{
  "n_kv_head": 1,
  "head_dim": 32,
  "d_mlp": 640,
  "norm_eps": 1e-05,
  "rope_base": 10000.0,
  "qk_norm": true,
  "bias": "none",
  "optimizer": "laprop",
  "lr": 0.00204,
  "lr_head": 0.00318,
  "decay_fraction": 0.875,
  "dataset": "wikipedia_en"
}
Each number is 128 + 24 x the weight over the matrix's rms, rounded and kept within 0 to 255. Layers, rows and columns count from 0.

# layer 8 MLP up, 640x160, rms 0.15, rows 443-524, columns 80-119
[[120 192 124 129 136 163 150 109 134 127 135 128 144 127 170 125 151 156 129 160 132 108  53 118 132 107 131 176 149 132 127 173 132 155 158 110 139 128 141 116]
 [134 120  94 114  97  86 106 111 133 125 155 144 113  95 153 157 109 135 133 138 153 131 135 136 107 145 126 115  88  94 133 106 155 129 149 142 158  69  80 121]
 [ 82 142 113 163 130 143 138 104  77  86 164 134 107 171 161 105 136 112 136 152  97 102  97  82 113 154 134 129 104 136 127 144 174 133 126 110 131  68 158 117]
 [131 150 107 154 170 176 121 111 126 132 122 135  95  72 128 109  81 141 148 135 116 131 125 122  96 134 136 132 127 117 135 138 118 136 173 136 124 132 162 115]
 [127 153 106  95 140 154 111 103 124  99 167 164 130 110  90 140 178 114 117 156 149 154 135 138 104 126 122  96 123  91 167 122 107 125 127 110 150 152  97 121]
 [101 133  97 149 109 152 114 123  94 154 141  96 183  94 166 116 100 157 133 193 162 111 123 130 162 141 109 145 112 140 135 128 131  84 143 109 138 153 146 115]
 [125 134 110 125 157 130 116 104 116  73 147  91 137 121 127  86 146  95 148 101 160  99  95 111 122 171 116 154 152 123 134 128 137 105 139  98 163 108 148 106]
 [119 104  88  98 139  92 106 128 143 119 150 119 149 113  84 117 174 118 161 177 144 102 127 136 138 171  93 169 128  99 184 168 126 140 106 113 141 138 132 103]
 [108 160  84  90 172 121 117 123 118 112 120 164 119 136 130 125 154 145  79 138 122 121 135 159 113 140 108 107 155 141 131 140 105  80 142 137 121 152 115 121]
 [132 121 145 111 122  81 110 132 105 139 157 136 142 145 128 132  84 120 140 124 110 136 136 154 113 146 109 173 105 141 160 142 105 127 137 192 116 106 132 144]
 [101 115  79  94 112 172 132 109 113 119 155 149 100  81 131 112 137 117 141 115 109 145 115  78 106 180 130 155 137 117 187 149 107 132 128 134 108 120 116 124]
 [135 181 130 103 119 191 139 110 139 132 143 145 140 163 112 137 118 107 120 124 121  93 116 102 117 138 132 103 144 134 151 144 123 131 118 111 126 100 140  86]
 [130 163 129 133  85 173 129 119 141 125 121 143 155 137 133  97 106 107 147 176 131 110  86 115 140 140 163 138 132  95 192 178 127  94 148 153 141 128  97 118]
 [128 109  93 128 105 128 146 131 103 103 136 136 154 122 120  97 161 108  93 112 162 100 162 115 120 130 156 145 130 104 144 160  89 126  99 133 113 143 159 107]
 [112 123 102 169 104 141 145 136 112  99 147 110 176 132 166  87 156 165 119 134 120 131 124 132 118 130  79 124 152 126 113 142 117 142 151 134 150 152 136  98]
 [127  98  86 109 130  97 133 119  92 110 153 135 112  93 106 128 136 129  87 166 149 160 123 136 111 167 108 104 121 113 168 125 105  96 144 121 173 123  93  71]
 [114 134 133 120 150 143 123  76 131  99 108 103 127 119 106 157 146 134 110 137 128 167 127 136 141 136 140 140 141 171  98 119 140  93 132 113 195 110 119 120]
 [122 137 125 105 115 120 108 130 122 126 136 158 119 115 174 108 165 110 142  97 160 125 142 130 113 133  89 153 123 140 126 141 101 158  99 138 184 143 128 127]
 [122 118  86 171 136 156 114 130 147 165 179 101 140 117 104 141 180 113 147 132 129  91 124 131  97 161 131 145 127 121 158 107 119 138  97 113 143 111 108 117]
 [130  98 132 133 119 116 134 105 124 119 133  98 180 138 113 170 139 161 160 128 145 126 111 123 156 111 113 112 104  85 152 114  99 103 144  92 119 114 123 129]
 [ 95 169 109 163 148 107 114 104  97  68 141 108 164  89 112  76 102 130 105  98 123 105 116 117 119 157 101 162 128 142  99 123 154 103 151  84 176 110 145 123]
 [147 147 139 146 140 166  98  66 121 154 137 152 132 130 130  85 106 121 123 158 143  95  92 136  93 144 143 110 120 120 130 122 158 105 135  93 166  80 129 108]
 [137 137 104 136  91 162 114 112 153 143 120 171 124 138 135 109 110 156 122 173 150 136  62 130 118 130  87 126  50 110 156  56 137  98 140 112 122 148 111 115]
 [136 167 123  85 163 109 130  93 158 122 130 123 118 133 127 115 108 141 157 119 148 131 121  98  70 147 127 119 106 133 161 150 142 120 115 152 104 104 121 130]
 [129 137 111 158 122 138  95 107 145 115 144 141 143 152 142 111 123  82 144 163 100 163 116 131 120 123 118 195 116 124 159 137  90 153 156 127 130 110 133 143]
 [137  71  92 122 147 134 102 111 121 172 121 112 152  88 149 115 139 115 148 152 113 127 121  97 125 136 145 157 110  81 154 136 161 109 123 124 102 131 131 120]
 [122 126 109 155 136 170 119 105 112 119 144 175 103 107 116 102 123  96 126  96 121 139 114  78 116 146 129 182 133 102 188 126  86 141 181 147 109 114 100 144]
 [124 131  91 104 107 131 118 146  99 104 141 177 150 128 152  98 154 131 132 154 119 135 150 138 115 105 129 130 131 103 126 118 145 127 103 126 110 127 105 100]
 [ 81 138 116 116 111 123 118 117 132  81 127 162 147 128 119 134  70 124  82  85 107  98  87  72 140 128 111 157 138 155 125 120 105 126 115  77 134 138 115 102]
 [161 114 118 112  98  91 111 116 119 152 116 136 136 130 125 117 119 122  67 147  96 130 102 136 150 121  93  90 143 145 147 124 130 102 110 143  84 120 108  93]
 [109 183  78 155  99 158  92 119 151 129 113 116  87  73 104 130 102  85 137 171  91  93 120 125 143 109 147 175 148 145 124 131 117 109  95 118 132 170 138 113]
 [137 145  83 111  88 186 133  90 129 122 138  86 119 163 131 143 107 103 129 151 148 107 140 110 122 131 139  86 140 128 133 144  95  97 141 116 122 113 112 141]
 [ 87 115 131 158  98 155 104 105 111 127 146 136  99 132 163 127 125 113 134 124 101 125  98 105  63 151 134 138 165  97 131 133  99 167 162 133 137  92  97  97]
 [126 125 116  93 142 141 147 158  83 127  90 141 111 127 150 111 153 131 141 123 147 138 146 102  87 163  75 148 133 119 139 108 147 140 126 134 166 103 106 117]
 [ 83 172 158 126 130 130 102 112 146  98 131 175 154 142 135 150 112 168 148  92 123 150 130 107 105 116 123 157 148 151 140 116  86 167 122 121 146 153 109 129]
 [ 97 177  99 118 128  96 130 138 155  94 155 130 156 118 123 124 138 140 128 133 113 116 122 113  90 119 112 133 155 111 124 140 124 121  88 178 107  84 125 107]
 [131 130 102 151 127 147 129 137  82 135 112 149 124 112 135 175 129 127 182  99 151 128 108 119  81  94 115 174  94 131 134 160 121 108 129 156 132 115 122  93]
 [148  80  96 137 116 140  97 111 118 123 137 114 123  79 129 114  98  83  98 150 137 171  93 151 126 143 150 156 105 134 165 128 144 158 157 111 140 152 163 110]
 [ 97 124 131 109 119 117  96  91 114 140 182 100 157  76 139 121 147 136 149 139 124 107 131 124 134 149 102 180  95 165 157 173 116 127 118 128 106  89 124 110]
 [136 150 170  87  85 131 126 102 128 127 140 150 118 122 139  89 129 169 122 101 140 122  65 132 114  95 130 139 109 116 117 128 105  98 128 133 124  46 103 128]
 [111 150  91 117  83 119 154 135 165 126 134  84 136 120 128 126 143  96 132 117 152  80 139 115 171 149 144 113 145 107 137 169 106 150 111 105 116  97 113 121]
 [117 116  59 140 154 132 125 145 117 110 155 137 135  90 149 154  99 125 117 141 106 154  97 116 139 182 124 144 151 108 144 101 131  72 142 123 152 130 145 107]
 [125 124 123 119 160 161 104 128 119 140 151 161 113 155 119 146 150 101 154 118 110 134 132  95  42 173 145 113 106 121 119 153 139 118  94 118 124 113 125 110]
 [124 173 153  86 137 137 119 124 107 122 172 121 138 158 120 104 147 114 132 126 102 121 103 120 100 140 112 146 139 120 116 152 153 118 120 105  70 164 138  97]
 [130 141 124 111 114 139 116 111 141 120 135 118 120  98 166 112 131 147 146 114 120 100 123 137 103 137 112 133 137 142 130 126 110 149 126 124 153 102 143  50]
 [148  99 105 161 121 156 119 126 105 110 124 111  84 128 116 122 162 119 136 145 134 131 130 140  96 103 144 154 125  70 163 142 123 139 138 106 162 144  90 105]
 [125 153  95 115 160 145  97 132 152 123 161 161 114 152 144 119 119 158 130  89  89 165 117 148 136 145  86 146 132 126 172 113 122 130 160 140 100 140 115 111]
 [136 191 134 178 105 168  96 124 128 129 151 104 139 129 127 128 124  80 130  91 142 114 110 132 106 154 141 127 125 117 129 123 125 110 158 164 152 138 141 132]
 [140 161 109 143 115 145 114 113 113  97 147 150 136 120 116  92 165  81 126 152 118 111 124  94 104 145 132 129 137 132 154 157 105 109 138 179 124 144 119  95]
 [146 166 108  91 187 127 107 150  87 138 123 139 133 115 152 152 114  94 149 145 103 104 126 113 120 152 101 152 109 135 152 155 152 103 154  82 118 124  91  82]
 [105 119 106  92  99 114 103 143 133 137 130 103 157 128 123 121 107 135 129 162 103 136 130  86 134 108 127 141 120 155 136 128  98 143 154 112 104 112  97 133]
 [106 153 139 137 125 148 119  98 144 148 109 169 125 100 136 146 123 117 177 131 138 105 136 126  90 125 139 129  83 123 162 128 121 148 147 123 132 105 162 104]
 [108 135  64 130 147  95 132 134  99 148  90 155 155 124 145 137 142 110 172 144 110  59 130 149 133 104  96 149  92 147 132 128 118 133 150 120 139 134 144 120]
 [129 130 135 136 110 136 144 131 155 138 141  95 134 137 103 135 119 116 171 146 100 162 127 155 139 138 117 146  92 109 192 166 165 116 123 139 136 106 154 128]
 [119 132  81 134 143  81 138 154 126 119 115 122 135 143 124 138 137 114 113 156  82 118  89 122  89 126 134 191 126 140 153 122  93 101 116 154 100  90 156 146]
 [152 161  72 120 123 147 110  83 127 132 146 124 122  75 124  89 111 126 171 126 116 144 127 110  94 126 137 106 135 137 138 163 117  92 102 141 142 125 167 123]
 [134 125 134  87 139 124 107 104 123 105 105 152 130 135  95 110  82 150 128 139 145 161 120  97 143 156 133 145 139 134 146 123 135 146 126 125 160 111 115  96]
 [111 134 120 171 122 158 137  99 116  98 150 154 165 113 146 135 146 103 150 124 145 113 129 122  91 100 109 119 110 121 129 132 106  62 122 122 123 132 108 140]
 [102  96 167 113 112 125  91  85  91 126 180 112 134  97 176 109 130 141 180 137 146 147  53 121 128 117  99 139 137 101 113 121 105 123 122 156 142  68 161  91]
 [106 140 114 101 102 102 118 110 109  93 143 106 116 137 118 111 177 149 115 128 158 142  84 118 132 131 146 117 168 118 141 122 102  96 111  83 143 146 146 100]
 [ 66 135 129 137 104 124 125 162 124 126 137 136 136 161 135 160 142 171  84 126 142  70 110 109 128  58  70 129 121 130 126 132 165 128 123 134 161 152  98 110]
 [130 131 109 117 165  96  72 106 136 136 192 120 138 117 139 115 128 125 122 116 112  93  98 110 121 124 138 164 111  73 103 141 114  96  82  73  98 149 160 104]
 [ 96 117  93 121 125 113 121 105 108 112 135 133  85 144 111 126 102 133 112 138  92 106 127 111 132 170  44  95 126 125 178 127 172 123 132 153 160 120 125 146]
 [139 162  81 143 153 139  90  86 104 170 117 120 110 169 147 149 121 115 130 138 129 129  53 111 163 180 122 136 106 116 165 139  90  83 126 164 119 103 113 109]
 [115 120  83 141 172 125 134  73 108 151 116  90 147  83 121 105 106 103 149 164 125 140 102 102 115 141 117 112 172 130 154 128 172  97 132 106 119 120 134  90]
 [140 144 105 125 186  99  90 149  98 147 138  96 128  72 155 121 137 147  97 100 116 113 152 115 133 148 119 161 107 116 149 115 156 121 151  86 106 107 129 125]
 [117 142  94 158  89 143 118  90 124 112 178 114 139 154  78 124 133  86 188 129 130 114  84 154 113 124 145 142 112 125 177 133 136 146 145 149 133 120 115 103]
 [138  79 120 127  90 153  89 101  88 131 156  80  76 107  93  77 117 138  94 150 147 136 121 147 105 136 135 160  65 134 118 134 140 128 113 137 112 155 121  92]
 [122 134 143 138 183 113  97 120 156  97 111 118 163 121 110 114  84 138 104 142 170 147 137 135 127 119 119 137 131 143 128 133  94 159  78 132 161 118 145 123]
 [111 127 124 133 133 118 130  82 115 121 116 142  85 124 106 113 142 166 139 150  84 126  97 109 120 138 128 121 150 161 125  81 145  93 138 120 143  66 143 147]
 [156 117 149 114 105 106  79  96  85 116 108 101 153 117 173 136 111 134 131 144 119 164 120 105 150 140  73 153 150 110 134 147 135  97 201 138 124 135 121 117]
 [152 102 126 137 166 121 110 115 153 108 221 109 148 108 149  64 117 119 141 168 135 120  91 132 148 134  87  98 143 128 119 184 134 123 123 124 159 104 136 114]
 [118  91 132 137 127 152 116 144 143 146 136 138 124 108 165 126 149 147 124 167 143 123 110 134 106 154 123 160 139 106 180 148 150 135 129 118 152 132 126  99]
 [105  91 133 107  99  73 101 133 128  59 137 176  98 104 146 145 173 141 124 114 131 152 115 128 137 169 146 173 112  80 147 164 118 132 146  82 138 134 110  94]
 [118 134  73 100 126 163 104 111 117 143 123 105  93 146  59 168 129  78 140 164 124 126 121  86 131 116 120 138 128 109 187 155  83 111 120  89 148 102 120 129]
 [ 87 134  96  91 143 102 110 132  83 129 150 133 122 101 162 128  78 139 191 174 135 154  62  86 127 131 118 150  67 154 172 150 141 109  91 125 160 146 133 145]
 [ 61 140 131 160 126 134 133  86 148 142 119 128 137 134 134 131 158 142 135 112 116 136  78  78 104 137 136 122  93 126 177 124 160 173 160 132 119  84 144 120]
 [123 149 150 171 141 132  72 139 131 136 101  93 163 125 102 108 129 110 152 120  92 106 124 118  81 150 128 129 126 123 159 123 125 127 111 165  82 111 137 140]
 [153 138 141 136 132 110 119 101 100 123 182 157  98 124 103 127 151 141 110 144  70  84 122 120  82 149  57 179 115 140 133 135 115 113 114 140 127 125 107 107]
 [ 86 148 132 168  72 128 138 119 143 126 154 115  98 111 109 145 147 141 133 116 108 169 102 123 162 133 145 156 105 108 146 164  95 161 139 131 106  85 120 146]
 [ 94 144 102 140 127 135 130  89 140 120 171 142 133 108 141 136 135 141 160 102 106 172 143 108 105 112 117 158 141 138 132 103 143 112 120 100 105 127 137  94]
 [115 111 165 139  83 162 121 151 118 118 137 143 108 110 147 132  76  94 117 151 154 165  86 122 129 162 108 123 105 142 134 106 128  77 154 127 140 147 103  95]]
# layer 8 MLP down (transposed), 640x160, rms 0.146, rows 443-523, columns 80-119
[[169 147 132  98 122 157 145 108 109 166 166 156 139 141 103 117 131 109 165 148 135 149 100 127 129 119 113 155 131 132 108 114 165 134 124 103 126  97 133 117]
 [123 108 143 150 162 139 100 138 136 138  94 152 108 152 137 143  80 144  66 124 140  93 129 136 144 124 142 128 105 117 142 113 102 181 117 125 112 168 102 167]
 [137 114 120 101 158 160 107 133 116 131 111 148 113 154 151 140 132 130 132 109 100 126 154 110 156 169  96 136 110 100 165  83 127 135 114 170  96  88 128 137]
 [140 122 145 120 161 112  97 117 119 135 102 128  79 128 104 128 126 136 136 105 163 155 120 114 127 159 131 130 133 111 101 123 138 137 144 133 157 142 151 129]
 [108 161 118 144 122 136 110 125 161 160 139  87 115 143 105 184 140 162 160  95 110 102  96 109 112 112 135 132  90 130 103 107 125 141 170  99 139 145 134 118]
 [122 138 111 135 136 138 132 156 180 141 159 148 113  87 129 152 115 141 132 143 154 134 118 134 135 124 156  98 106 150 146 121 131 106 106 162 164 155 102 155]
 [141 150 142 155 152 125 130 142 107 120 147 149  87 123 138 123 133 112 151 134 120 151 118  96 145 119 120 135 126  93 143 169 133 137 126 104 153 135 141 179]
 [120  83 106 135 152 123 127 137 143 113 135 122 106 102 150 134 138 123 189 163 138 169  89 159 139 166 182 142 117 122 119 146 114 142  94 147 123 147 132  96]
 [107 140  85 139  94 136 150 138 130 103 118 144 152 129 165 143 131 129 167 134 101 103  87 126 139 100 126 177 162 141 121 109 123 156  97 144 178  92 156 119]
 [121 147 106  96 122 131 145 141 138  85 106 151  85 133  81 120 155 146 124 130 132 119 145  92  96  56 123 122 125 144 137 106 111  96 122 121 120 135 142 134]
 [135 113 159 139 149 129 153 166 119 139 127 118 155 124 125  93 150 125  88 136 171 133 129 139 101 125 127 101 122 141 133  90  98 106  96 142 135 102 127 118]
 [103 131 128  97 102 104 130 122 122 157 139 139 165 143 110 144 154 120 154 114  94 125 127 155 142 121  89 142 131 134 111 133 146 136 150 169 142 122 115 172]
 [117 148 106  96 158 136 132 101 143  65 102 104  94 124 107 126 120 126 132  69 148 146 119 125 101 127  97  96 128 118 171 146 155 113 168 117 157 102 141 155]
 [114 120 137 131 137 152 132 165  95 133 117 121  91  95  80 148 156 103 126  88 132 134 143 112 121 101 112 138 138 130 145 142 134 100 140 111 105 168 152 172]
 [119 115  87 136 119 102 109 124 117 129 120 111 138  57 149 144 116 151 136 138 139  94  80 118 110 136 133 117 127 134 117  86 145 149 120  88 112 112 155  73]
 [156 101 103 124 130 119 125 131 166 140 170 149 119 158 105 177 122 102 141 157 158 133 106 144 108 136 154 124 121 126  91 143 142 128 112 104 123 118 129 129]
 [145 100 110 135  83 135 112 130  59 136 107 113 110 145 117 123 108 108 167 185 153 149 176 140 145 143  63  89 144  96 105  97 117 145 165 112 159  96 125 116]
 [142  99 175 107 103 121 145 153 100 142 100 138 102 147 110 110 105  56 121 115  93 162 119 122 131  92 132 108 165  81 112 119 110 142 107 173 158 120 124  99]
 [153 106 113 152 134 132 125 157 123 109  90 104 128 118 128 137 150 150 123 158 173 123 121  77 126 150 137 145 129 130 105 154 122 158 117 124 130 129 100 114]
 [123 142 110 156 136 125 119 136 120 144 134 142 135 123 131  95  83 134 144 121  95 160 134 122 129 124 116 148 154 158 143 128 138 142 138 136 108  88 144 110]
 [114 106 116  76 132 109 172  86 126 117 124 121  85 130 125  90 121  94 160  94  93 156 121 123 111 126  87 141 104 172 139 182 150  96 118 113 159 172 182 113]
 [123 128 120 105 121 155 133 110 166 112 104 112 126 119 113  94 152 187 116 160 174 151  99 156 134  66 134 127 149 106 103 138 115 119 106 116 164 147 126 109]
 [103 114 163 126 148 122 115 170 129 144 139 139 141 195 125 124 107 143 171 161  80 123 107 141 111 126 134 111 138 140 142  66 120 145 117  95 112 138 116 100]
 [ 91 136  96 111 146 119  97 123 155  66 117 124 109 161 121 149  96 165 190 130 112 109 133  41 117 112 139  74 125 130 132 100 115 124 152 130 109 127 144 111]
 [143  78 104 119 118 138 160 118  97  92 110 181 161 127 121 131  67 127 131  99 119 150 116 116  96  88 112 161 126 136 142 124 103 125 161 113  78 110 133  94]
 [ 98 165 102 140 152 107 179 133 131 132 134 187 154 148 107 115 153 103 137 130 110  88 126 144 117 108  77 107  76 123 151 114 134 139 152 105 139  81 100 145]
 [129 138 120 127 161 131 142 125 170 107 141  81 132 106 106  93 154 156 112 122 172 149 170 129 118 144 142 117 100 109 125 131 131 127  97 143 123 142 137 117]
 [147 120 150  89 154 131 149 167 131 138 143 168 120 133 107 144 142 109 155 135 124 128 129 116 147 137 102 142 144 150 146 112 151 158 128 114 130 126 107 143]
 [146 136 118  99 151 128 108  95 158 117 168 113 149 127  77 165 110  90 137 143  91 150 139 116 145 154 164 123 118 154 132 146 135 130 176 137 155 155 154 137]
 [ 90 160 123 124 134 148 136 141 139 131 127 212 153  94 153 135 134 144 136 133 127 144 120 112 146 108 108 140 144 140 146 142  82 136 112 105 166 110 119 113]
 [133 152 116  99 162 110 127 108  68 130 137  97 108 145 126 103 119 126 122 126 173 150 167 145 123 159 131 156  95 129 123 129  96 118 156 124 129 101 137 138]
 [154 115 110 133  83 144 113 151 136 124 117 133 158 116 110 164 131 151  87  99 115 128 153 108 110 113 111 156 139 126 134 120 121 118 144 147 130 115 131 103]
 [164 134 121 107 166 134 134 112 136 151 107 103 105 113 103 125 142 146 122 120 111 101 166 108 182 100 131 125 111 146 108 117 129 172  88 120 184 125 110 125]
 [118 104 138 156 127 141 169 150 144 123  73 121 131 144 128 106 122 116 134 167 157 101 121 122 109 112 143  77 173 155 123 102 138 104 106 128 130 154 118 154]
 [152 106 124 137 126  91 138 140 130 126 139 132 121 111 122 131 136 112  96 140 140  57  97 109 143 161 137 131  99 130 128  95  96 122 115 123 152 104 147 150]
 [118 134 112 121 117 166 153 113 115 167  96  96  59 132 116 135 119 158 176 154 112 142 174 100 159 170 142 127 127 121  74 171 129 111 127 123 112 137 106 154]
 [124 134 128 152 117  95 155 136 125 119  80 143 117 120 133 108 122  95 124 132 135 137 141 140 121 113 107 137 131 164 114 106 105 152 115 146 170 137 137  93]
 [145 104  99 115 101 115 133 127 151 119 109 143 159  69 121 126 134 116 114 150 149 140 137 146 168 125 170 140 126 175 161 174 126 165 106 131 138 140 154 124]
 [137 106 167  99  92 142 148 148 127 161 130  99 142 130  93 104 128 164 169 161 175 111 125 124 131  82 149 160 121 146 111 142 146 140 130  81 133 165 111 124]
 [134 142  91  91 108  99 113 118  95 137  95 133 137 119 158 134 121  95 130 116 102  86 169 128 111 145  99 185 117 133 157 133  98 156 105 144 149 138 126 158]
 [175 122 158 143 143 110 143 141 121 163 165 165 145  95 132  99 115 136 101  77 122 144  98 156 130 107 144 112 141  93 134 146 135 112 146 143 152 111 104 125]
 [115 137 153 113 133 150 139 186 100 126 127 139 140 106 157  96 135 157 120 120 183  92 179 155 107 119 125 108 108 118 122 141 144 112 113  94  87 127  99  93]
 [146 178 103 141 122 125 118 118  94 134 138  83 124 135 108 135 145 147 138 129 102 160 152 101 143 124 136 137 151 134 103 116 144 150 148 142 146 120 145 166]
 [ 97 146  82 130 107  79 135 151 115 138  91 139 159 118  90 134 114 160  88  89  83 139 139 170 113 116 131 110 136 117 129 117 131  90 179 147 152 140 149 133]
 [103 122  89 133  97 108 102  88  95 129 119 153 136 118 132 125 131 143 133 118 110 169 150  94 134 135 142 117 121 159 165 134  95 108 122 120  88 110 180 140]
 [134 136 119 119 145 159 127 129 103 132 116 102  90 170 144 119  82 150  78 136 159  92 129 123 100 105 125 155  93 136 182 120 165 167 105 124 104 142 110 162]
 [151 125 118 120 119 108 100 102 152 135 145  95 109 171 141 122 101 124 115 113 134 114 113 157 121 114 149 144 111 134 108 135 157 146  94  77  79 116 102 163]
 [120 141 115 122 117 138 126 139 148  87 138 133 117 145 123 142 144 130 132 140 162 134 141 120 117 131 168 105 133 111 122 105 117  92 137 136 115 130  83 110]
 [141 127 118  84 146 115 104  75 116 161 127 145  77 117 154  84 118 138 125  97 105 116 132 109 147  97 120 159 124 152 123 121 147 147 132 118 131 127 107 113]
 [142 164 109 152 116 167 150 140 149 110 135 137 144 156 114 129 188 135 153 134 139 125 137 139 129  95 169 101 101  92 139 108 133 110  95 129 140 110 105 132]
 [142 129 170 109 139 134 122 133 119 140 129 101 132 130 115 117 134 122 147 146 127 138 137  89 131 139 148 160 133 129 100 172 133 148  92 106 137 111 135 153]
 [123 141 157 116 114 176 141 138 132 163 112 138  73 127 131 142 156  95 189 119 127 173 116 171 107 122 146 109 109 134 159 115 144 139 142 131 103 145 165 118]
 [106 145 146 107 123 137 149  82 131 103 133 174 112 152 144 126 156 135 138 157 140 133 126 151  92 124 130 119 134 145 154 155 160  68 116 146 158 130 119 167]
 [149  98 110 120 135 108 118 135  85  97  86 124 120 121 125 132 139 154 117 146 124 152 145 129 141 120 119 136 124 155 114 133 122 121  95 149 111 171 141 100]
 [123 134 126 112 126 127 166 127 132 123 102 122 114 131 107 134 102 109 141 133 103 137 117 123 152 153 128 170 138 130 151 111 159  77 127 136 133 140 146 160]
 [117 112 131 126 153 121 111 113 112 120 174 116  74 131 139 111 152 112 130 112 111 128 148 146 152 142 139 132 100 114 129 146 136  81 130 126 129 156 129 111]
 [150 120 129 147  88 140 139 135 136 102  97 139  81 115 130 159 151 114 105 149 119 137 143 156  94 134 134 111 134 120  92  95 116 127 143 161 127 119  99 128]
 [139  90 162 137 108  97 109 106  97 132 154 162 186  92 175  85 130  99 132 100 102  96 113 128 126 105 133 198 143 126 156 146 136 121 117 123 157 120 132 124]
 [101 109 103 134 128 130 150 115 126 116 102 131 164 129 123 120 134 136 198 125 122 168 156 145 131 112 120 132 137 103 154 126 142 112 140 144 137 112 127 117]
 [116  89 153 137 118 129 166 112 133  75 123 118  95  95 111 112 113 140 117 136 139 160 119 123 103  98 130 104 153  84 158  93 126  97 118 110 142 111 119 107]
 [ 83 150 107 155 154 123 144 123 127 116 123 111 153 165 118 108 106 127 123 137 131 149 126 128  85 133 113 100 138 162 109 155 120 102  99 152 180  92 166 125]
 [145 150 111 107  99 145 154 133 147 171 120 114  96 164 157 133 128 102 122 160 145 121 109 161 115 154 162 104 142 130 134 115 180 135 141 126 161  89 130 104]
 [ 92 100 142 116  95 120 149  96 117 140 117 102 127 161 140 109 122  73 196 158 131 137 101 121 114 162 170 141  82 143 104 120 123 149 102 109 120  62 102 131]
 [151  95 145  85 167 112 134 135 110 113 156 149 159 131 140 137 128 121 140 145 107 155 177 120 137 122 109 125 149 115 146 119  94 124 148 155 107 132 130  68]
 [167 128 117 109 158 103 152 143 103 151 134  92 100  96 171 147 134 145 163 146 120  98 137 105 118 142 122 147 109 150 150 110 158 126 171 171 112 154 131 123]
 [126 163 125 139 142 130 124 127 184 108 116 141 146  69 136 123 151 138 146  85 145 139 129 139 169  74 143 123  96  86 136  97 122  76 130 150 122  94 116 137]
 [104 101 118 149 143 123  90 162 154 116 149 118 142 133 122 152 131 145 117 114 149 171 165 136 132 168 127 129 128 116  81 128  98 104 126 134  96 171 107 131]
 [143  89 134 129 114 108 148 131 115 131 124 133  74  62 159 136 161 130 107 161 124  88 140 141 117 143 177 181  66 160  76 140 117 173 120 115  89 228 133 120]
 [136 103 123 140 101 109 111 113  98 144 122 148  84 138 163  87 118 130 126 165 129 101 141 168 161 143 172 127 118 120 126 138 124 144 150  99 143 108 175 152]
 [126 127 123 114 150 125  95  98 155 104 149 171 185 158 117 176 139  74 154 144 107 149 122 127 115 133 104 136 127 144 170 153  96 135 121 128  87 161 102 110]
 [155 147 120 114 144 147  80 115 121 140 153 128 148 124 137 181 148 125 142 135 138 118 162 103 156 119  96 130 148 135 135 137 131 172  94 160 172 110  90  94]
 [127 133 116 126 113 139 130 108 108 167 152 105 123 113  71 149 160 166 150 146 119 121 182  89 124 103 110 163 130 126 137 166 120 141 123 115 127 125 142 149]
 [101 130  66 136 122 172  66 135 144 111 102 128 169 118  80 116 100 153 109 135 130 134 113 172 113 106  89 110 146 179 164 131 143 124  77  97 156 123 122 109]
 [144 134 153 158 107 123  92 103  69 159 137 109 123 168 168 116 115 141 123 168 145 111 156 142 107 101 150 185 125 120 124 126 119 157 131 141  86 118 133 119]
 [130 122 114 110 139 110 128 129 133 116 100 124 149 157 151 114 153 129 136 117 120 100 161 117 119 110 172 140 115 128 100  91 130 172 193 137 122 142 104 137]
 [138 140 140 109 129 127 134 101 111 133 166  89 131 143 123 129 120 139 191  93 100 135 113  84 111 144 136 115 177 140 121 126 121 110 122 108 132 134 150 122]
 [143  97 115 113 129 135 163 100 149 132 161 130 109 161 116 114 118 134 126  99  91 137 134 128 130  82 142 163 144 105 168 140 111 143 149 140 127 106 157 125]
 [168 117 146 166 146 107  87 147 115  97 111 125 145  98  95 117 142  90  82  97  99 114 171 121 114 140 100 166 130 124 130 147 104  91 138 156 139 138  95  96]
 [114 109 141 126 130 120 154 124 123 107 156 120 136 137 130 118 193 152 119 161 114 129 129 119 102 139 121  97 127 147 170 164 137 102 111 149 122 168 125 156]
 [ 91 116 176 114  98 111 112 135 111 126 105 119 177 125 152 113 156  56 154  55 158 110 123 151  92 129 139 123  94 164 133 113 170 130 152 126 144 139 115 119]
 [131 145 105 152 108 157 107 120 132 118 140 109 108 119 133 151 147 115 169  97 112 133 132 133 157 152 115  89 148 119 115  81 137 102 133 143 169 121 132 144]]